Each number is 128 + 32 x the weight over its row's rms, rounded and kept within 0 to 255. Layers, rows and columns count from 0. Numbers have three digits each. The size before them is the row's rms in percent of the matrix's.

# layer 9 MLP up, 768x256, rms 0.228, rows 183-388, columns 32-63
091:116155124110172125098136104159124144105161138141121135140084197127118135114122135111149150080044
094:139208106158145095148163135176123166185197140161135151100094106114097140075078106165143081197086
099:160115142143142157184078172137127109105097050137121078132105081146133101137129126162155104105100
099:134128136112112086155106140137151152128164162126173151106123161199097131158122114153137121163117
097:214131078141113173085191086093149065129144128113106160131185152095172124143150079056101167171124
103:145155066158136192122057225125099147142157126109068171140081083143132103101105125082101109096121
115:144109174142157140150099121152088210137101120130133069124074070164164128143104099120133135136149
101:121190094119119083093104165158101112142169136136144063108161142101102140143092112124119154077136
100:129076155060105085156135134198063113106112102107163097086143137161155085097136167195130100128154
097:100085094133227130150074061150142189131171181104074102082097114170118118123087115168175077126132
103:084176144104143164145160173118174146069095163084101073116137162117060160162169125123101089103185
095:146139187115123148135177132119126124136180114111082181155098085139134070157126131097155078051122
094:107115105215118076139138129112094080130146098090107141172081128184153126126107135197112135109069
098:120168094107107126178104137113115121134198119095140167108130128110159110086142167092145114059176
093:129164162197193142162136107117145102142100121149118131088136151137105159128085171082066120147109
093:098145111167098111109099108138144153169157060152140144117128245158140131164097137132159113115144
102:137160148176165153163138123096190166142132159151128109121113110173149166155122205162131087152144
123:184104162144137192139119123133152165130178123093169136078101097154139140182127106129154109136095
102:111118109133134133113171091080132157116131153094125111146077135114165182114077191175115164103102
104:131139137212085060144098125164126169057095185097108128096138071161137081145096148144161162107115
098:119175087098081092166169122064077131126155130065174193076130127145197110063134144079106147108156
092:163175082153108111121174144192159151110095159088158138133177159090083065108125162106119115105167
102:125185162112111172128179126150142073140179118161113071153133110131099198041194100093106138151110
098:125163144086190114079153096130027090133112106144159108139154158159070126118066148164164126110083
104:154084126119140149095112177135174119117168113110118157092178155139122132125142083130087143136151
099:117141114112083164064127138114124151101157162126145146163175174108173107108097102176143073132096
097:131120058110125163168141137176072174148139183137170145157181208143099151096146161156150097204116
101:152172101085056117075157195150088163129096074144169123094161102147087119083139134177127108067194
103:122118040169110170129175144120088160096140145130074090137102125143148106085163146149119145151129
103:141085111120136169120135160190104114091160214160064118120205134137123124108095126130125144152122
097:104117150148183148181139154136203120152135100150186116127043125164091122097083136157118116099131
094:118095156162080090082127149112142147069121130119125195161120131140135184146169122145124156113132
105:159201142127154169172148092120082103092149078131151110116153114161160116119082104174110099181107
104:132129156153113143097102124136133163155085111106182120173178173103137124141100110139161135128138
104:140162092103119109108094148129117135134095116169133155058052126136158121170176128101106098113121
100:130103105124128103114118088116142146173117104129099114142095122123166212129160064101067162123169
106:170145155116118129167145131163135107146142130152095147046114127110124143091136117195118062125161
104:135064141192152100112117145155083117130111136119184086144144057143153082160143141095150141132158
102:146108113172125119121108134175153121117122148140157173133174130077079130102157117154102114096113
101:174153111141183156161145165168116113125131116065068111145109101120138106148134087186102120109094
096:141183105090112135167107159128193117158125076102129127186093113101183188125137129153167123135190
104:106130110144130112184130118182145113148152128175148195101144116085154111105143093139069112113091
091:102136188163134114088148111118193129060123084103138124111142141108082053121135086122159148087128
101:124128054161086092128151116117118169128054139137144138142129149112152113120145157117138116138171
099:085145154090108089167141175113117153151153093073098110164112182150135169103130098115133128099114
097:144188121121175126120135103173159169102098173099120103139120153111117100136155139124133101081146
098:164176138126128137123120175130155139163152162090140109095141149144156121126118166136150137144114
099:137177154106144133103132137129114171134051077090127138103186095143087159132156149105165079094174
101:123114159042100155094165117130143161101147135083139168126114131116101132105159172148123143155113
103:117171116137175116097113120097133156171074104143114083156131090103164107151154115081174156113130
098:105115129086106171068101118205126161124105097108153182103136155160141153098167118188078149138140
097:096114123165106146202079126141129166080156103081099106123145138097130184087116160164101126169149
101:173083132110195145082171141172137087016138109173039199148143132181114115121146159123107135068179
105:169135127107116129133156131118180127169166093097150138161137100163183083154097141191110150163134
088:151111100077063096183082183093103183129180088164170080142193108166126101133155125139172158103137
093:137072161131095112155139131178123129120162152129154142136076130089161104154099109183103170089132
100:120108138126143143153154152115108058126111102039108123173225135156120134111088105089101175100128
101:117145176109104105053139165092075111137095110144151197200183107165201189105058118095129115144147
101:143100131107175057154142095083199125134129098106139119091118147131100149139146125111139139136158
098:152192162138129139132153126195194132181123122154094119120137160162156128084111120139169150116097
104:166116164159118120117094192141111197129110134202125170110090079151199192088161125141126123142158
094:160076167089096125151135120109157054175164135103141155112089177128094124132198102165114082077134
102:178079144098077120136157175195168145138187166172086151131138126122121130112169123087174124172094
098:113131172080062127154107149169151124153190152140095126151143131147162092215053135189168135146154
099:102119091078119114093101140147152173188086106155117155189114113065127121182116157137133123134167
100:137186107075136113064163112070094084152123136181100134155155114147134142132092070121159140139174
101:116127098124164169132171134169175134145189118086138065154063113106095071131181155175107120131097
101:143114201139065125096108091156124129153147131179108174135169126145128108080103102092054101171177
096:135117173062121125081117118166112072153241154138142148102079105183191109134173165119124111071107
091:120164144134150070134146127173143097064139131154133108124145185140159053151102128182149076092136
097:085112170049132112134074134099088120103089159130181142149117093127130146163143162144119121125116
103:167173119128116138156136136176142095099195100117110141108146097147148149131153183135140092092160
098:129224080164123127151083114162125142082126180179163141131117188136100121172135122126136126098165
094:140143154163199122110173103087152111117141039172154130203133150104137097110101140147102153137093
099:151118079172142132077064135119050181154107097140101180143166153095178137089095165219140069104099
100:105144132084154110114148149121119154151147050112135147163100088129154144160111134111158149089131
098:113171091107128172137173207162117174158179099155150086120157170124132091124085158140151093118134
104:150140128105070146148143135124182121113123139088095109199139098144153169160200109136082097092108
100:128126134132144144108164113181156131133107109161078205147085087122121084089078100127151131105141
106:154108163067100133112180153186125124173155051129182123095127104066139102116119179094053142121119
099:107084149190151158145112145165133214106061147097108177148094128087117126099134129159123144121116
103:142110088077121059169175125117162104052106193096096135147110052175120143092063187090128082130122
103:130156087149091131076179146118181162137139148174145104109117137138154140133160132147129159135118
107:173188169149128168150121107124118137122177159142089172075136126137178120140114104136056153139112
096:083059157120098119123108136136159156125097058066104142149087137105158084122127126106130137122148
101:173134178145141157105133121148123148100096083138093079134178179156168205160097148091132118106121
095:098123155119106099089164096091142109130163171054082114117091061122190125146157136091092135133227
094:189127147114095115152094131144122154120145112132144115157111099130083118123152083093116097157129
097:124154109121091133172082109158162108096117113129140079078121086136129154161137118069157156109083
098:111151136084125106105142151143140135113107132104149119163153138095044086098129101097101130127189
097:154084193077095104127094131162120144127150101127161095112113148152095132084150207101044132117128
105:101159159135109161108146130119166108126141115079187133168142115150115160155117138092131106070137
096:121111101151160077155134118138104136139118150148135114081122127144144104149100138145212133103172
103:138105161116134069113122124092119137141107116109167076128126145111120155215136119055164166128164
104:180143146149067137096110102122131095151146114114163059156158141100113135139101131157122174080180
092:092136179075113144121107140140117171089096189097170135158128170131084120067089177070146125160124
094:110131133111138058185135131176177154070149163145104073087168165122150124127081012100118151147147
093:130145141134196164149134094122162105158122144116097111117121164136113096116147133072130144131128
103:123139137158101152142092106171139111154134106137135113149135083137156174132132123095072124137175
096:171099122111167092078124119111170164179095132145133139084153091176124117115116069154151107132173
097:119126088094139126132125134135101173088121140162184181097155100117107146168134084149154128120145
100:093087054094150101090067139144143135063106074120103123152129193155160075115132111143110148151104
095:137091093133126160126105132148024127134196112106133169070098074151159117126188109154134168111167
101:115127130018089171111106144148170124121114125110090133232114086142124114150137147120108123162156
098:207156152075079127109117180126118153112135146083180131127141141097138101085103154144081098130076
103:167122134119151146179131110149112118134133137196127104122087084124074087130085186170078153125169
106:091111119138118080111118082132103122081106126111164118160110087121153153114104086175149130102127
105:089127157115109125111082090154168143072130128181111131144100087155087087128138221088157091138134
097:140136182124143123087147160079202092091178100119100152109172117084086125157114116104120160126121
106:180120104158089185145090111148114122106165170169145053083131139117099112187155064169158108113183
095:129125097102175166137137109175089180174149150125146126056123091099141127183101117179110086104103
095:168038146154124080175194145140143158085091129142166165132149148102143093114173118126092117137164
098:079139086139166114125099105144100133162098100184175181112178119081112163120085114121107080091126
100:078138151116141133059105130137146119181134113125088096104082103146149132140112134146165197105092
103:102165109093131130103102128139098140134151179135100120113134143175115081127067143101101172137168
097:085187175094154132098142121132185147144111168160126046163153093103167213090113134095156115115136
093:113137134176104101215066130175136160122171160070154087093069103093161158132095131116130101096106
093:171131166118109090126139104155107120131146114163119096131086130168175140143151132145180135122114
101:146117098147122126133138134168114128078086105141110148123147144137161159140182193147158094150127
096:106145158082155145072095184080129155157177126101162138114149090164244155171205119185175104086165
101:124178109127130125084207099118137163135148072166077084163156143139121183121115110122062084127072
104:150122119132109138132130162099163114129111169103102109113110103167171129148123178137128127077142
096:118173164143116086086032101143114162122161072164161177160129087076174115088098150165138069121114
090:158140107146111185183149146148153122135085154131157136134164121138135134136165182127107148107088
097:150030076135109128120132102119160165068150103093173161181102130127108143132092179083100112170085
093:129155173115146103093079166173179098160109145185148121086120159128140099162116110114118195093095
103:123115119167092140131082172122151124102146115081125160115158105148121113177133120146170077124126
110:099088120145074113138047165097139118107108157134128174139123134105143157118133158189145088128177
099:161161148128106155148076131186046132127097106111143123131188156107149140135162065118078153138129
095:113075117144142080109128134132112061109085158123144145097141140186133131085147129122065100119108
093:191171099054140187178116152073155125128141118116133154140094146190141135191099080135149085152136
100:111131157179062117115163125178106142077120141158141122098133139161107181141066096191141101126124
098:136152154117141159101137096114116105133172114095196073174100156127142092161107068114097124104135
105:153093120137123133115077123119105163121129163167117116131108159111098130100137106171132113138147
095:145131120137072137131116159125118110084155148113138146118131100126127107064124111163093114099075
102:163117151150169082089098125174192084157115119026082147113153107141128116096089120186133181121085
091:084123146144131131115137123130143110163156173091172149111142073101082141186088146129165173154158
094:133115071159131176150108148134147120122165127154103240174118181117174147162185144122145186160165
103:119148171090175132133131138117091152150121120176140192145130188165129099117123087156136129128076
108:117179103137139139099088157108182084169062162117121092172133076139097133071072112121114073142159
096:165204122161128114122147128129091090132116117158129099145139133099158090140137101080107159117123
106:134119096131142096079109124091079123122136164159119162121124088185174148100102093109111142119151
103:133100090142140098131134102114177186104118163134134072139105152160128135153085155150109126116146
097:089129180151127183146169081139096113069142092143135123149094094117116179114094122151203098125086
106:105119138128112134153118108150114162155104052155124140174085207081155165109116142109112107123169
104:139156167152053143170089142097152178172118153139092116091124088141164090093121149113059155072108
095:135092151122070161115080125113154167120121107154134146145154105141093134108093147187123092103129
097:184128087098119128110175131154122091160101165105159059171132096132111120174143140149138098153102
096:154112122079101156089136154145108121134102170101132121143136100161126078116117146182135125101176
097:183139138159128123140107118121143178127221124122078118149076203126149113113128122167114114151105
098:120112142089089177118141134096159158120156139160162125150127150117212135098142089101096047096175
102:134128148141140116178118118147101077187157120127122107188140138156130096148138094141094134123122
102:171078158105092163113188107139174135093145167127117165126064121123105142087126084166100154120144
101:149164114089148147103114113160124178137093168101135080116090117137064170132122135154116102087121
099:090150104084080098130089161144138111091100099098094078154097163140161105070140159169099206105141
102:136135121159090125158147115102094107072169130177144100132065123191098076098145106159184057147173
099:114079136131159167112155169118141100158110175149101144101181100156094087145117137090204153108148
099:159152067116147111150170144121122159119101161169157091165105156145086084187133101100088121118057
104:119179067166139185120149069140129109132135165137100178103098128168112132158132115112097152131101
100:177133111156111088144129121175121089176103118067074154132103137104101124112151134098129089183172
101:108112101104123140133071168115098139142100118125163101190115103153138129173095123059142108085156
100:085133109091093126130148135152095106133138093077099086113109088148118103078120170098118132110097
093:138147108117135155131112148053104108133123113126129148166077109138126117166165106152042113109104
098:118162170145134041157177197094176121171130160081168157090090133106100152132092145181066153115143
095:121119124130128094128152115139119159150197184156136133157112074101183089117116135092133064116074
104:109133139162118099128128137138113114160151126106136203124089107134064136133105114112099150120109
099:140094173133103091126119140081101148115121141134160099109092119158100113072114104079124102100118
117:190136122091138137191113127145173121089146137111145145119098145165111144139155143146155122105129
097:137144124168119117119174082117124132114131131123118121135119156115194101110136130180124078151112
100:130077101183123132110109112072069153109146170118126078071084131070165160115079079143124084167176
100:100130102152162099151155138122149129095177092166136171154158137121156189124175098161134086171131
103:135128125127167158109146115150111077139193109065148138148140163136110090137101142099115122076070
097:141157162077132153104077109144204159191126104137161155186153105135106130078137150056104140139109
100:170104189142130123108136087103141149109146155107125131108145117154112132205149112123141165111143
099:125106134130165159084159128138172157117179096140080160133092185227112170116141135149170163113107
098:145114141167097128132092119151112140142171111174133148180165100189143111164089113110139129080088
106:116126158044132083114068106109132117139123113115095149117143119128153123164100164099142145155199
102:167121141135154166122203102137061142147107087095108153072123153177103121085108116158111154094132
099:133167110112130107095120178166102143154094130167129160129116095060166090190125101155032105141105
093:097093101166117154104149083129106158079120175111069116098125121093131087141148153133150157122104
099:126094068153156146100164163161126182141178119108088143088132086159134127110144155162103147110174
110:130102161141129050071116104118159105095142135058073140127103142108084064131176083073057132128114
092:185096144110148101085140148125137144130140090135112116146131054153096155133118151125198105129174
100:170143117139127150135075117176134096112141132107114104120090116192059091123140116076118127118111
099:122171175064160111108140186159154153127127122130113126122178133120124056048151152133140192101147
100:159147114111118106174138093103175114130116186112127148101121089134131136099126190138104105176141
102:079149107032082095103130164139147122133124113102111138115104142162085120125132097075114129149149
095:096142110171089085134113114123195125115133143075142147170102106112073095083127170162095107077185
103:171113198143114161117206055135142162118148128056185141086169130104151194176152146101170090069138
099:099162132137111151117126138150106157112130075159202098148132141134138115111183157173113161104167
093:158156113097152132153156171163128170191131156085164086125081156120160087101112111103099100197082
102:063099060136157086159151113158118185130137173115174106125093084142138098162140170084160178171130
100:155072166149101122143167111154138120161139095141192076141102071148117083176087146120122138159156
094:128157127083149110144149112170155094146133138137132137157150098141129117112131106126162119125119
100:158108149111083141126155090153160151119083116153128124130149103170136154118102142132121090140053
098:127161126079072203170175194173113132155107092145118129186087137170117116138123110115123051128125
108:168120109123114195130172129137133119139107136128106081151086116140131077083130083193123153129162
105:174137120110156205153117113121111080134152098116129102166105148160163082145076091118145175136130
095:150136172142127107119107142163132117118128096162116117134141170133163102135081131105208140034108
100:089123085130143140194126125150112174124151133113081233137160076150117132132131084142138052151050
102:186129119132165088142104182137125090153164158156079122130170165113123112115103159077116177069167
099:171105122160082146123142115132130117172153105111161138097144148158125126108148157131100119165098
099:145187169114133153129138101092071115122128188133096110094130187103156172124152129152110105104146
100:099143130118098154121149150185147142096107151142131128133123117180156166045090106202118169137135
099:172126142160136108101157119144143120155111118078144112078153098138136137151145096154104121106149
100:139079116208108066123126189161123153080111125136171096118119174144116124189097128146162141103140
# layer 9 MLP down (transposed), 768x256, rms 0.263, rows 183-387, columns 32-63
092:139122103085255154105120146148040184136118160086139104155181061149107111150131091118145098206132
096:146070156171158160128056133052105111110112141072147125130096109131090183188130122093172111124075
091:174122061175169108105159122168093152173164121070122139167128110122118084146125117050128109107176
096:190074096116122124123169180178084108122102089139184180118163135140172213119120104119096131098142
101:150145166134142121094112146148110108171096099100116127098161070180108121160142153152151135107130
099:076158179111112076106082181133139124097157123111167120084148109255107124082075131162081098191085
086:137074125171187072131141124152119103157132097102098077109078128100137147119094095145154124119111
090:133167118110171141063103123193180166160112081139143097173124174195139118164130092133168073150197
097:140144102113121125096128151121108232188156146106128123089094089208143124129141144158129196127110
089:174082101165195135174136199102140082055097132097103139133127111109088152129081116107112132160107
101:149151134096099133205166142178124157130102118114039118076139180110110119124193181153110069070150
098:137154074107081152104089137144119183095106079111163065154137121146149152121133120123135164149137
098:112194141077086117149114132085099117136128193087129168090147109082139125135090175085134120113151
095:126159177145174034127121111141135172179111100150166156112125161107170122150113117127114200121065
095:128102084135138088117135150171140090094132095150099115133181140136134126148139047080157177145197
088:062145114119146150120163112090084109119125118112106145100118108144131088091149147133099096103141
094:145115118087154131111104103089110142138165127145118197154131078106109103137143083102095174051096
098:158119105158255151162152156144157100151094132176166199129153190121163205122158144165119107114193
100:165087111149156108135171125128139111172141117089149121126127154116114109081118178130145147187113
101:105102160115168085139121123109154106114139093152132095114110143104111121124128155125171131116095
094:131141149118253192108123104164068128129161161141147112163185191100162139162118154105136121157078
107:134078128113105167129072107106062152149178060106087175094114117168064151113110113168125115119125
101:147114158121101120146216152114173195147049148142122181107166103122115080127193114085147155093104
104:124135122151192119058030111157125200122156113141134110112119117114174180117093238157128130151144
099:141140140090133122171090138169097137118132157075108142126079159143168126144115084073128158075095
096:170099185150144140150112101139092162037113157168115066143001092171113133147105130123080092166100
103:177132155095075083113114125127118065109079139126056154104102146157169103153107137150160128105104
102:133131134052127112146062125147163155119120112088125165083103129083185143145125120142083154158180
106:146126189115136172139150098132143109168130119088154120133135154112106081175121103151146156136071
096:088123153129159177140152110118180156131112187130203102155135082122144098099106161156141151171148
091:161167117111158126068137184127148108114074127130121135144182123074129154170107122132124200164155
093:127168117158124130175093116152138092172181139116117095156175159129152094164120139151105085106104
093:103160165147214148119089132119159101168135137146137137093129166125127134183126141081134129149163
097:105105070151137174081122098208117152125216182221137158157126063120111058076132138125100138124111
097:122179095108110082083196178093146086175153111114078088164144133174134123141169180070198082134139
102:098127159145188142092123119113134113103093128152153157148147118151121162140075168098160183147142
103:140123177123085126097145134135103173102131134121194129113146086113135153080097158099154117082155
107:132150154164127124169145108134111139157103118111095157162132118081119108170121072133104163138091
103:168140174128091102138087085187132103118120132154137062128137088124099108205103129130114135099083
104:097126155139171082125150203080146145106131078134138097138077069150100122103137127092123141154144
101:137110165148165160139181153147084106137108162106081135121139131127052094158169127128020116091119
094:069125087163081126132157124141155080138105101158135076086135104114174141106125176111058063140133
094:148108088131102123167195139148146159086172118114094115120140166116104124160109166120171139173131
106:157117195145139077092157115078074118063065095219097067141113083154100138120163170141189090091162
095:168084202161112164094142096132101157121119155079159121101117094149116143170149109150109149113099
107:105214071124119183125124125166083142126130148133101056182112130119129085140132126173125140120147
098:136160136126051064138082158093163121129111105121180129109127150109109088136168102104104097163182
089:117113108115168150160101061072148113131182114129155151156133178153131120127149104136101134114102
098:081164176125149103075151139136110151145134138211149144131106077097106169113168097154149138134082
092:146110112175104130105113084169142030121114085105082154169110077150101179095128152059171131091167
092:145162143134181127132138097096123153096083188097107114106084108046183135141178141087132122195105
099:115149134167111138082118130105093114165125107168195118166105112090133101088160187097086170149109
101:134123090134098075118079110134113053124075166144110158142093047120119137143172161061105190089132
102:089107169099131124155148129201109148136157108160116164101162104174125130110113150180063222149090
086:094171110185077134155135071123159055109138166116119099123175157140156116211091119091069128086093
095:138175128089128153136103148081134123099093092115126123122163159117095141091162177165111118116113
095:115119131168126155122163173112121127135088130161126094129109146131065198149137143141131177092156
103:154102151093143103099137129119118111145125129153105147143150135059109125157151145086216117094143
110:120132137136080117141177142161124097114120122142142096095166080126136119216156178127107072193119
103:121161081106088151168090136136093141199070121133123131148150137139082127104145125118144145106153
102:195117142148178115195127079136151126121138193134132123111109161174146106088125124098168083159134
095:012194119144101165145077099163121156215121145137167161177088130095153081136101125135156059115125
101:103152085110114116088163044145150115152119090087170101146116123139105159142157087163113135092105
103:144135160061166097139096121122152104096115064163133103144105148096130113142162107076199092136134
099:179150123134184160137120079123137145103115121153179081099116117121121177091105110103039173122153
104:114167115202098161126138129124135122112136119168146040174125095112139144201135169171138200110104
103:111134118099123069096076133109128134122144110152154117107122054127159152100138125108164168179144
102:074113103117085161160175135122147090187067138088122101147173113146160097098144105141169149157081
097:120169098137089122150149097124122142152180147118159168154171152101114163159087152128162107112142
085:118145136186156146126088087132117178125172116078200144173179101122101134087174123151103193163157
103:107104097113153106080139114131119163140128112137154101071145182102139118076111144080118155119124
101:065118096171160094098142143077127088107116060106052103131089140171124105166211061139140132122139
098:152121153191088178094141098080176182097129139103075131114113054128102090160117109138134113097081
100:127089088064152119167089134145120139103098127087104138063125109140206126069126127109175085105143
090:095162113129077124136157140149139151155118143179132150135106174118098123090089148138128108160129
105:095134100097109061066099188083127136121112151165130169167135144129166123130095119148123138141103
094:162086131109125168103186168153179088094177146144149086140148142070168176136118100068140132188088
106:142094159146121124114140149151147109090073149093129101110138104149151133190151138158139122050165
104:179156157136109180035116152105053115126117150145092109129109130157149160107137139133126101134103
105:115111127151132148090090124110147152160139049113137138119117097048114132075130135109137120148106
083:118082147115066060135138132113117120103176100127115107122126123080145115180127122081112106135199
103:144131118129168076150106077109129195171109085076102157125068180115097106085125110146160145085198
106:115114140115115092134128140151110137034133128166102152127113148107101142115121109137185200097142
104:149140095154122111075117105105155127133212095128163168133199157100146110139079137137072083136072
090:147164159063184115155106134147107138165145172105108137107087088148098188138127159191128116083131
098:145148144130084174131150142098171076186180174095123182122097056160108145138139078170095130119146
098:129154045161087122101129076134124129115120134128124122107184141109066112087150093197080162126139
092:097070138182132089147100060128127169071135094112100121182092122155073130183159110109077150144100
096:118174113133131162150176133095148143104198094081170128135081113182113118133129141165107125143159
094:151129120158129119067087102118151110158128173080045104159131123083172160168123176151111116133082
100:146118137158165084158109181123133166145141066201131140087143108157111176092111140126133104136117
103:148079131109095176111154084089071127163158133113128108188130103110063096145153085112138124072175
091:131156079108255199143120120111144175110143127101117143108103134120157221166117104142112129078140
097:138136136084127190099145151151162114084132179104112104086113088162156062044121167172148097151107
095:103126169118124140188178118136130113135131079117129160108119133161094112108152094110122114159088
101:146163138162154142130115138101154117181165070175083188130089081142161110160177139161097126069152
088:132138111167192172137137131082096107139159101136146102146125138187078198136111207143133099134086
087:158111163025123186147138131083129156074057126090133106158145111118166091159157149128168149176146
101:104102078085118130165117127108121118096119115195203148104135116140118103155121124086133141126128
090:128120103131114126099096083180072072068186123108129129125086119090138106167171181113142138158109
102:156157121165090114146145100095150096129135168127106064106172106096130095082177204089123113144097
094:181115223055086100151093124180149114131104134076126118121150108121113131141144118134128108101145
099:088122080082142118151148086164103125171132126132092160103105148102160081070128128197141219155156
105:137094086172113184137114065128179137130118100109197064194162150129174110096117144164107106119107
100:089115110092160130067117108107140151136152139119125080110138110138107115139155162204109142153154
105:123077131106100169090150184142164108125103092106121114081122161126125121171099158118131176144175
111:084134183156111200102084153079105145123077107166105172109148178138152123110141120054170103119089
107:121171089161101172123139107136165127173082105173168154130128082124145132153093102119115112086105
103:117153132159096124129116155138092127166098089071081087160118117116117088122116098208169149217111
103:182167162171128160160094109069155172165145121103178122109143076136111155191146121166171115116138
094:087133098117075101120131150173113122127179191127136116120093126097103144143205142096112157123174
097:150129168098114131061118124155117054127155082109141094131175139150135189120113157108061188110097
088:161121101087106154112158126122130179171087083120126138103148143132082125148133148141125111096110
096:135190139175135100058127176118097080129129132181154134131134161135179113100160098129175046149153
106:100120166097137061144086104118205109080131198139134137135104196129139132179170135146113115139163
096:168138119183187113085145150131155086155091136091082131123109084165180160150118104111115046189101
098:148076111030089149127162100147117185072167125139149161187158107125132148098074064113149097159090
084:071097133179142110195105175119119123145102115090143137174117137136143106141148111104115194179176
100:129145069118163137091138125223118131158126081125137128119173119148100101083150113115117132128184
098:158147116117032122114104100126110188092126126062074158078123163136122144145139118106116161151124
103:072103140067113102184091118145157089157066104155140200154143143166078129079120091145128117153132
108:117096154155173133146177187120180125103100102105088120201157146156073131089168147128111108148112
098:173167090115114133134072157097113125108103148133127168100098171190127160145115129029183149106105
094:117081136103107130107135119117090160080135121149053157139129127152148113107105116026110129150109
100:132160159095211137163138036167080149097130116118099131130166166119112095101133107132141163095145
099:135153109070068135132164180132069167096090117130116119140141141107151138121158129134117125131153
107:159081102068108115144083099109152137110125135145142138082156145083125154159189117121151150144122
117:086106101162046092145092131113124112170108111102131141098168105122117152151069156158091137068123
104:146137107124119162081104150090136184070160181105095123197175099126103139125134203172143123064139
096:127126167131165134135128116090103095090129149133109120151107171090170186142109166108164135165149
106:176145125133193145127142081206129105168106107103158075165088076168177105102100100090132147144112
092:115153136169099129123186125115131191160125159151121145092134139107197125144117060174126182129145
089:144067125194203106142085090130134137145166166161134132095146090111106138083166097135168091125102
102:117100129120112121120102081149140095127152149127188190123104155113093114104172078120138112113152
100:137109196162168152140158094129157111083133140081157101133077096078081103147082126196151126135129
100:129163178087055137146147141189141166100097059149083113115118164106142152104086095109104106133119
090:079094116129099132126161131134079115142067129149164124116114151090132082119118153148119142123127
083:162161138168100123182181177135125152123138094106150026080091155136103093149134141130047083180100
109:114066100101097142146090119159063149110104170142176148111129127189089087069089159142103118156168
104:095104063145162105113206175078092166144151120120136136135177095111063161044129125129089138074159
089:101140153073124146105161153112145152135137154156100097069119132089148102107160153126161078193189
100:129160118105126095131139140135209147117143088147179106090148124182112087145138151145112132102162
102:142114147189155128163051111082125085155109127167158075141128134114214072156092149154125128151155
094:099106070111180112111192097136101100102166188129111137145148083119098136139092135166094135069191
109:147142098106184099096123149070096133145152094070175154097142126078162134135125063125120118163146
100:181105058134117147170097139162128158069127137088119157146114176124111109111131148074039106028123
092:169134135115166108139140103160126137146121141097129083108100127190110073180189097104166151122131
100:072119122138106108149166110181026086092099140129121251139162169153166145090152144108196129158141
094:129127165111157094152139105124158126179146126155152131150159154084119129131119095111121103121116
105:093147142114060149127080096145149142169117153153137136146083107098147193100131118122116140139136
096:140077134069098088128118154142116111133121137103154161120123155075093129126126111121084159143126
098:132122153125166123152122126141221117065116125139106155127114127120112095134096131094113159145111
105:131184104044117125107131147150156115148121121164138116135115104125073128115137070144103098118115
096:113094139185093063128135115155120085028112051169073151151157139168155142111156107128153119129104
104:145117108137162129128123118092149127092158117077116128173135145150166091161134096083133121096138
100:091101100089166165168112111172199107104116116089112120134149145154088139143112126138105122148152
094:075121129137079074114161163103111144115151111100142113153124137120082113146154135134081105124180
103:138109149132109100157124077121183152159225109109083136145116139139142163163126137107191197170131
105:125138130113115145136129124178098068128181150092128145125132088162147057152163154115114122162138
099:165164087188075086135147113068130119131124139120091091131155077132148134089154178130117105139167
098:145073188150127158160157132138086148129081117130100145144165077182110144109160052166120091145140
106:174117195150141100113138101145202120134122109094113157139162176195091159149143089206174131139143
097:159127124176110129126117081141201119115161168156195118131164150132147099142087204113164140069149
104:091108075117063086135099117110111114088119132096133111090124107132135187117155147127088093082166
094:125139057130168123090114065180111130107093134105115120169115135154127148144133141124146153149129
092:080103149160098178061150104157078140178165118117153123141147097177135131145174158129150135116149
091:095149069097140112106137127123088107096124172044136155126113106099124145186082125108127147145115
112:132068097081099131077157114097124133114174130118140186075138153179144127143172105157147133138091
104:139100126146094099177117134156163130184121096172129160066094152127076110170098161140178145161094
103:070159146122066183136138115160155145128139120051048121134154160141113101151179094106118117183149
104:107160112093094123113115127129133117130131180096145109089170089147171134117083200107137117082098
101:150195192095136164135144086107121131190159110067139144128124148162105074068127157125104096146119
096:159148177136125125109185131109118120093162160104095072121069124107078128141079157168097192141132
093:137108122168136101131113097171149128135131063146139129165130088185153099094108131133088103119111
097:110103109132121117100125136152098209101174173099108161129143104131069142103133150123103150139133
099:146088108155204144104162108094150094127127115095083080114117045102193125085126083165165159175135
106:089125143108121156144167164085099083080065134132122102163102125104179163105063068108172149140143
089:110124167128159163137076159149110192124133078140152100166134121119151121165131187090110121169117
101:188116154114146124141171120142159153088116118146177151138130119147068127104151150122147104099099
093:078165057088109152138138114109144135125136116140094112155215114100096057115135150103154188175092
102:147104133161128115136137157148116111055115155154095151165123117087164081161132136087084100112131
114:107150106181150133139185142117057137092187148145109128081115125071099159137131129139140123136082
095:072155130056141054147159155145120159102152132152171143099106131158110135134179148132160193146122
098:119088158118200110114111135083138148117077102164104068100118168124127123116117119110149161123123
104:101103052104040186148109143140091140085145108163172157184077175119161121146194147153144104099161
099:112110158130090153093109093097142134129103189155167186195085149149125134045108088084095097110192
106:130144067133158076106073128146076135162164170132149145176124087099100135112123131141143145180130
100:105084176125150198155093151138111134120113131103166091122085167118100091129102108077135111133130
098:151119148120125130105128104176180180145162125074151114136138176204145166059111084146089150150090
092:123164171174176098155100159079162111126122114188159094135185133132082139168120144058119086133116
102:099116155103077109145084118172157164110118183158103117175145145126070163128141072174099089128129
096:171103167154094144157082160140170102128147100130090093158097139158094108146171124137112068072164
095:092147132160129116149099190125085118102167144186091103097095119117188151097166180152131114125084
103:216119147182058147115140153100119132128129069108110118110180139161127156166112137175177088127155
100:100139105099122153156104164160202124150137124108083078119142116080145059099102130168094165133101
103:093160164099097133136137198201142175087147103150142141119066144132082128154163145115115140114049
105:129071155121128148161163095149152162181166114158160113117139130124068129108141145090146143109151
108:135094149109168134130149106124154152118153146129092187115154132086106133167119167072130152106123
096:146146114056105152130118176116108118173140152129113153120120131131118095171136063098112100155105
102:152102138147086137119117152104103056097103135148164105160138184089149142089146124147163141128130
104:146086137126121081172117161170126137183156143195145134123137134114128102153132183132119139144087
094:073151108054111159106164128091172091045123132147121125117089214165172172091105143198114145180113
098:111081090146130123176124165052198098108136131134157097130155079137131113122085126131186130198080
099:108081142161144153143141134081109131059163111117109109145107118088123116105110129176139115148110
104:153110118149119069168189122104095132128151144108124122129113132126140151163126101152126143161133